From a checkpoint of a small transformer trained on Wikipedia: MLP 768 squared ReLU, 16.8M parameters.
Each number is 500 + 40 x the weight over its row's rms, rounded and kept within 0 to 999. Layers, rows and columns count from 0. Numbers have three digits each. The size before them is the row's rms in percent of the matrix's.

# up: layer 7 MLP up, 768x192, rms 0.299, rows 737-767, columns 96-191
# down: layer 7 MLP down (transposed), 768x192, rms 0.296, rows 737-767, columns 96-191
up737 094:529503512507444504480488518488455524467478492549423518554441512568452473464491479572548623509508539501480469508491485459472501504500539487542442505570498555528430585498501521510478553520521523519520466441490540514380450555515529530547495475529451397499541501419452547476464494569601459484
down737 093:525509513538527500539428528499514476540526542504508529478511512520414484537476485526536487440522503410537518481555482474462522593540512485489496469490464505444431483532490549480498461479473530461499554532471479425488531458491484522554460576497466429461476472559480470608511504479435528587
up738 097:457496433570467531538491474508491482432461493436510465524426509542494454497599538455533463519444482478522495466509546495494535563477464478472551549508546526531493494557463526477595539509442511469505575486482529549536479439542500536483507494503476487514509514495562443527488560492546549530
down738 102:583529491547529540437488459441496485501465494488503519490499478473515560494496505499478500511446534451531522526576438493454461503533482572509495470532551463544476513428473523516498420559509464526502521473437575503545454528514496581499479516552447471566484539550498505465461424469549543521
up739 098:401496533478498566551511484522460562443510516470535516482552482489443524402546449512503448498458531528474445533443488525554516546512439500507495476505443503483453516459554497481499500554533544509457510511501565482471517562555532509513456466496480500464567513488538563515506479506456586421
down739 096:498512439406491497487488464539548458517374472536484532560523562430570547544530485499550482505445576503575519461484469494529497492537553476497503532614526489504469502475523461480512506550522538486553442544457514527491550502486550466487402464509470519508532512472478503595469454502517502565
up740 108:518457469574456496486527524522482422448506445579454534545583521505547419525548523498489545469485454578525539497438429464498499502506504508439479519470478503493446464498500549495523548445432540515522504487477515491517541508500461436525496536473527507561429511468488578567447491509527518484
down740 115:471473434527500507569462457460477459559509475540482499493524530500560422536421408569499508450531506519489495489571447472479481530478528551531439544433504407482502573475506517492531512423463475469494464555537534510509483554551460510486508529505524527478536543544512511522393554508485517537
up741 099:553416484526484515459463486424568480449463541554493534475458525458517425537595506478499513515617492516518477459522495530495579475518551547435491460534484461507492469431543495595443471499439520512527466448508515507519510534476490484489508590501486488505505496524505490500503483540499557501
down741 103:526568520477480447528548531545557573528493563450528426486480507504503488443416492556520455485479432457480483483569516453445519535505472513531416476538536513445512488493432462570474511494531473567572492441477439533441536457551479563437441535441518535446544540548500515434456469466588526558
up742 081:476521481464505468448421463491574535544484471523544437499487489564502477434467508435494458489463508472576478505504499531457488464505513561535526497500442450464491479539486529498472529541459539488555573449586515427514517538462461545460448502550508541442547507425445499449605520503566525517
down742 095:545513518551536563505538519453434516413500452469488485494496451505456561520548528527460489484464453497430465441472570479509553516513548437476485470542549495502526502523420444524479470424504497528449535565503430543485457450525476409576547543451506482501495528505542507560413553497451491496
up743 097:521510580541484561480507560516545452545501525452491415547501488607495536443554598515518534484478480460493506509462456456516519470499546492449493540476474445533523491461555469519471436576393493536394507484490453518501551549475534408478480489481551490503554478467509460521501506546555554425
down743 096:569502474499510502573518437497545543533515530543466562479471529509499468551478540484538520541409516481463440488485475586482517456480448511532490467506548588452468515393490578497532491499495543437505420430486556478423466438506557533526530536464512550471476481562471447501557495425445492539
up744 085:500520414476493481531488502438509514530503468507383490494495553434517594555483520482502571486548557423468512415540563438553509452535494426494464488542533548493519528482562488562518512474421442427526525519499452396479506493508492506408510493472534547539524471475539471474461462445502491487
down744 091:496584462497510405498525539489519521473512538502491521487574480539531487464473529528508510482444529499529546475504550484437514553486446545522543464471471561508520558514523554497384520486522478477522515451497424458421495470476473493511489455546446521454485516451519516476493472493536447468
up745 092:473505580496464457485483625529488525570467533462540472547530474494499578506508483539560464530559470453508562481522570509536523470472565518510531530487491502509564534466500506516440582490468537505470472502485454516454493430540467443521513532504477540468563426450604569574550511506528520482
down745 099:485494530442498500502510430568521551533491501593500513490414507480532458589492437409533491478473499488579524483500424568521502499511502565498526539528469467541503540416467522537476459477537483440549466451469549501394490527470522515474466473506480442555514503487514440516452458523541525491
up746 102:487463477551475493469481490441478504442525438498570479561433477537517498501514525469528407525380510539520564448520540563516539513445524460497510430460457505518579464530552507492529487573453517524512458523473513492557537507511505453549510462506471367548493502460465474491504486466488549506
down746 098:526477439529473517546411486528534592518435624532475512540513425491411494532499488541478509540392443528457455515528527537448482483504553465501464490446514506484455521483546512477535510480536491585473514531506494484488557426473454487515554496489496485580453509525551462551481541521469486496
up747 095:454440485532525493476462534460517456472471525557469429531466444459483491580495458471537528503569495553558506461485494503502519511471550513498470462497478518550436422538512450453550526538434493465517536421505448491505574546468451520486463474485565479464459506423530484429496476434517464524
down747 101:545511476545567520483442539494540483530506457516471507498509507482491543558554528471508529495533491547467485449501466573411486496482546534535535482443438551451477487511517485536501469551438471461414480520529483501504522483485510528505524495517492479515523503519503506445506504489486487602
up748 111:529543471500495445505558492502477475429489502516487485479521477446508564513585467462496506471482505548498573484491426592457595480538436442499474473481550481553435519560537449500526497497552478504516491487496495562479466477514468475439546492547473495605531489582458502508461439533421505455
down748 106:494554501538453511449560484521496513410450445540580514532505476531457521449498556515462541494420480525492514538469490513539482536388456515537543522431504515493467473487518540486479532453456478361504552508539486480455556500515492540534531470514431497597505494471466415540493516521484514504
up749 116:480544587490515535493468545511553451511505537456520490402552464563480497406554450550533521542543556533488485478479441417457454464382529516475499494562511483495457430494545567460426528575489451566538497514564467557535525453488486522527452538527503484451496470489550531484552554493563550449
down749 112:544489510505513481475470447544560466563533520561493443473480536507553551569526492495524491425483530515456496496456527514454528469477546476552495496482496559508536473451536497503542558521453499461463473445560497505512458499517525590506497470479571439486480491522476435534522509479550505539
up750 105:523504435550520482410558549477511529537414491563506495399484515470475514504524401501497468464509507474490501504449567508556514539485452555475471530530482421512472425545464480495463504552550522525514529554476562485546535464567499471501503553510489483501521502509456467511437563440536552456
down750 098:493498490491439501498406529471432444516517451475464434477479478490522605549518499538450527423516458451526475516478454530498474525508498555477481438451478454444498529508484426490518480459536536448455466454536457467572473524513599595561462500531549488548540548535509522525570481441441475465
up751 102:511480480482589502518503533524560508486489556457436468498481526485525560464493481513484612507498478500493504478527523445475493470479519529529593532534533484433451501460498518484484470533496498534512498488500528429491471497539488542507532422487514513509503529473488492471456496457511480501
down751 096:486506515536511449573526563500524461506464483516516409509474487498557468472462528511525425577442461559482454401516500518487493477516472514577419484526480455490490484517550485498579442568481489524549422469532537488495475477517524573541425495471490476484570525480511477508474514485546512471
up752 089:468552504461510469526558436542493417490468494548450520456571452474513495458474469455539488492499493482449449521537473460500548540510472543486470512502580452510552575453525515524464557515500572560535521480533441472523599468504413412528528485495526430483474446492479530478536387488546545507
down752 102:490443569561551470482434532451455509491542558459593488479495470566538497486494557526442500535554490563560513509522504431565495559534465506469497589483505475509476523427452443498495430520451492555548535432467454546518476402573412439455502472486460506508516502482514411538506458525479503499
up753 096:467505581579530549523509486517516521413469470532488481497503509505466474468490526475504521577548508477510523494464392502480506567446539512477490476414502581489476499483495526543464443499498504464510438504552530415452492523541435491517548560467531530483446524470617471544511504452432447572
down753 100:521440462513522518518472477450530534551513524521495536469529424586514453500411498422550552490507543536494497453527509534481468367486467545532512466510459588596482573450500562496498543430504514501532519511539448456445537463526503496525508453471464474520532496474502527492598513463573458487
up754 081:562537513500458522495500509453532449466561449491442430510495448495434562455497553499512483499487448425490566532546407582483525417505515508489581502481485456502558496469457516485455444528478567552506514507539493490472491502482496539479443434490464502563585504501448504544502494469409546468
down754 088:496444620481520456489557481499491514536496517482558556521511578468545530507428502516459472536427491501480433440465539475453530552438442524498383495562517511474435520539495590513467473502489476468485505443470491452558522509539517501522441544482498528453480519502513514514537477493515536534
up755 098:430430503567495433466478527486560572513475496503521460454469412481514527500495422451560498565553460477509449525573476466526523449453492534453473483491480580523458540474554577512551459475486416511474493539532551472466450476498432542494548477508526533537480519502448489472557487539487484511
down755 103:462466399460511491507443521492528572562517481446463498592558475561431457521552515522592475497475524538535478531540566562461542475506449536494468432534496560514496437475516495464548435582605519523512501528540526466468499455539461499510487502497420483508463526541487474448425479500473528562
up756 096:513504404521485460453535399454575508517495501538478513469517482503535484481532472443490495491417477485523479524572518513498517512484496501515539527438444514526563506545504466496520461490493452389473475489520567493537529458505491488511511541508474479523506475435453484467491540539515494469
down756 095:488519407506494469491546442509548569507519521499547474533444507507514556541444524552525474451473504514522581522503602495461524502538477542457443525498555470490521466566404491457481522482518498506450493477449533511429525543455454470474526488506463412533465474587431462510489526502467541460
up757 099:529510480494510546514531445506515475467503545538382466549488516456490453544506408511489452486442526435505491511484462497525474437442445457428527500547439524491487487474471476501540594529543503484483524457550526446556537416584589557562474535447512541503500442483558488512465537535519572491
down757 091:411566554532535468490448494514506521475444470438475460518425461528468501420507491460419556514476575514460510522455556492497477554443510516523482472513524433497488452459626518490413517509516527526598538454480487498493542494486499570475522440515462490504439477557519486520515479496450469517
up758 101:575548460572561514462447417486483492538458552477478509413510515509591487470522417478505457471487551580534514413517526476470534475478480474423520484457431539566520555441529524475509480533549544532536488527502461491517487454453471494449454497421526504535461464509517497469400491521531535532
down758 101:454468433504470509446462445518509486498472477504454501503552455541509517569538523560574589505475490499485525475484509506540519507497608441549606429435548608518485516583526547474454507466509512493458482532431476479498481569528403451476541534497545496531518459579514430448488490550514494504
up759 093:574515449509520440528506494451506495517511502540415461458457514453416510465536583473543507496490520496532532548481524552525517446508491551564534445404512495515545490491536475426510461562520474463471557493562561478516521539498497485490424447439478446461503485553502448567522512477470534464
down759 101:462514547510509490476478460466494471539522473458426537555486526500469486532459465487519534537546498434569513500504566515429539493512528537450542440560573474496512527426476480447486546434538542449615432485521503470570485537442525511545473483536459497477441541433587469477539516439456533477
up760 103:455498473542511511460481513530471513544535513471427489500503541502601526532505435537498481528523534510498477496490481473465539539493574543435471519532469527487440544433471512514575438574499619490548473481505453509532433469441428550492496504560542490467492381539484504525521459482483470506
down760 099:530563489428471471465499483509554450505514516574544556463538455487568505523508395488544440546486530514564497497486505449544519495489473490515473526503508464486499503453470409486501526483465443479478527491481532475532482570459496484494479541509483536562523547440505538499488481437470525492
up761 100:601555568484488523469479577472455493463555489482500472475533578550571482449524385519539511497510537496499564464482543525438502519510481435482535461425472504533527499504503553529481502524505571531532446451439552512543458449380487507488554453458521532481471445502445432502505496519347440550
down761 100:543512521459503535552554495509494399539523421443491515561472474521505542482518541482518519547503412497411604479501457547480472594495515492486513446488518547444512529484502553469564482538533430515475505498473533490456506442464530521498486539524481484504454476470491435500510555564507488471
up762 101:480484508480501522505438457522467508525545469450535449500551457391525533494554485507427504418528542534473528466468500514481478499482542511494528490491524479427525448473535438479517496532492481419474540575557507436527489517500484478415528506480535626502541507486531547576501545464475533461
down762 097:572479526506490520488521478511524452503508458490523463564520629546542473482490567487494471443442417536500471484495497492433457509529387497535543512561440524456559548535481473489532473474505523473524450463527488546469498476541575489504509440489501503559463517529434433472580476495490461495
up763 091:496508484520498537448559540451470490478481554516494451515514554523515517426500521523520467519521454585521525443501543559497577489433565538509494506480529524526540415486522480453488527550486448520567416444568508530432516536510479557489538443502568537471525536491489488505490511508480499486
down763 079:489574571537535488451513494512495475477517431537516564538488536490481495544509496529480521501464492523549493511507501437452467579435469494556506527581480393497484538588415530562516470445489485472497462535538514532538495488466460485521524440520446510550523487481522470528470480465495504503
up764 092:458433507524479489515491447492575421459486513526466400575546590487521459543492530458561476402490478499468477511486515489548535447512504469514574455456383469485537485482526478509500515537497492469531485526461514446523516552518488521568473505519457558488521497440493430509481497534568494523
down764 079:492511521468505470584515478549484465545547469463536491459516488545517579614489474550492517490514546445509531486471478449462461551486469489451413602542517563506492578499417569559464430441452432483541507527498554497448423539475452505564467456476448501486523496552522473516452476472557542481
up765 093:454503507560486541455507448430561518456506468562533471395551476481499570502495509569488537436433525456497461549478521497550495523499518523539558507548524524442538576431450461467500529546451525449479555428524553444546494498500468558467578504475463538544520495497489525468503559510491478524
down765 095:399444539588472535499520527462508532508536527505529455523500544479458530560435504543580468478502471479488444448500536426482505577465624507508482512474568572504494495438489499455480483549499427484451452519544539531599543471575512547478525504552398518545490475467476520503490519485491546507
up766 102:424494536513527515523475526542505444444465526498458528466439519454474471464476507470509531520540480550502470421419534494451503578497456484470527473461623468543568466473508506435498456530512516484520608498527532478566456485546412532470536474499464437498475521526503434420435512505501532524
down766 103:467443517511469556503570510462515508520512482501393545532552498518502509420489478520502396542451461502494459550504527481522467472505508492517466461497535510479434470518491478542472470455487542547511565601495513525518555502529548522520469483499467517565474550439548412540524505511532453530
up767 098:490474437500570385571479510498475471474477501556478520560517491451440462561491457454539582501509498462539521529540522562428484469499433497466535548588472517486484475495469499512547501520502488541425514564505526482542522462472480499490517496441549544461562480512460442457492523431481479511
down767 106:478481498530504564539549452487503523467526491557443558401576469493442564458555531497516538504550554476469473509500524512523463538529419497490435490525534610477512472496518483502419461464510545460465527507547527536547452469542476473491508551537486555574521469504541505525493575536498542448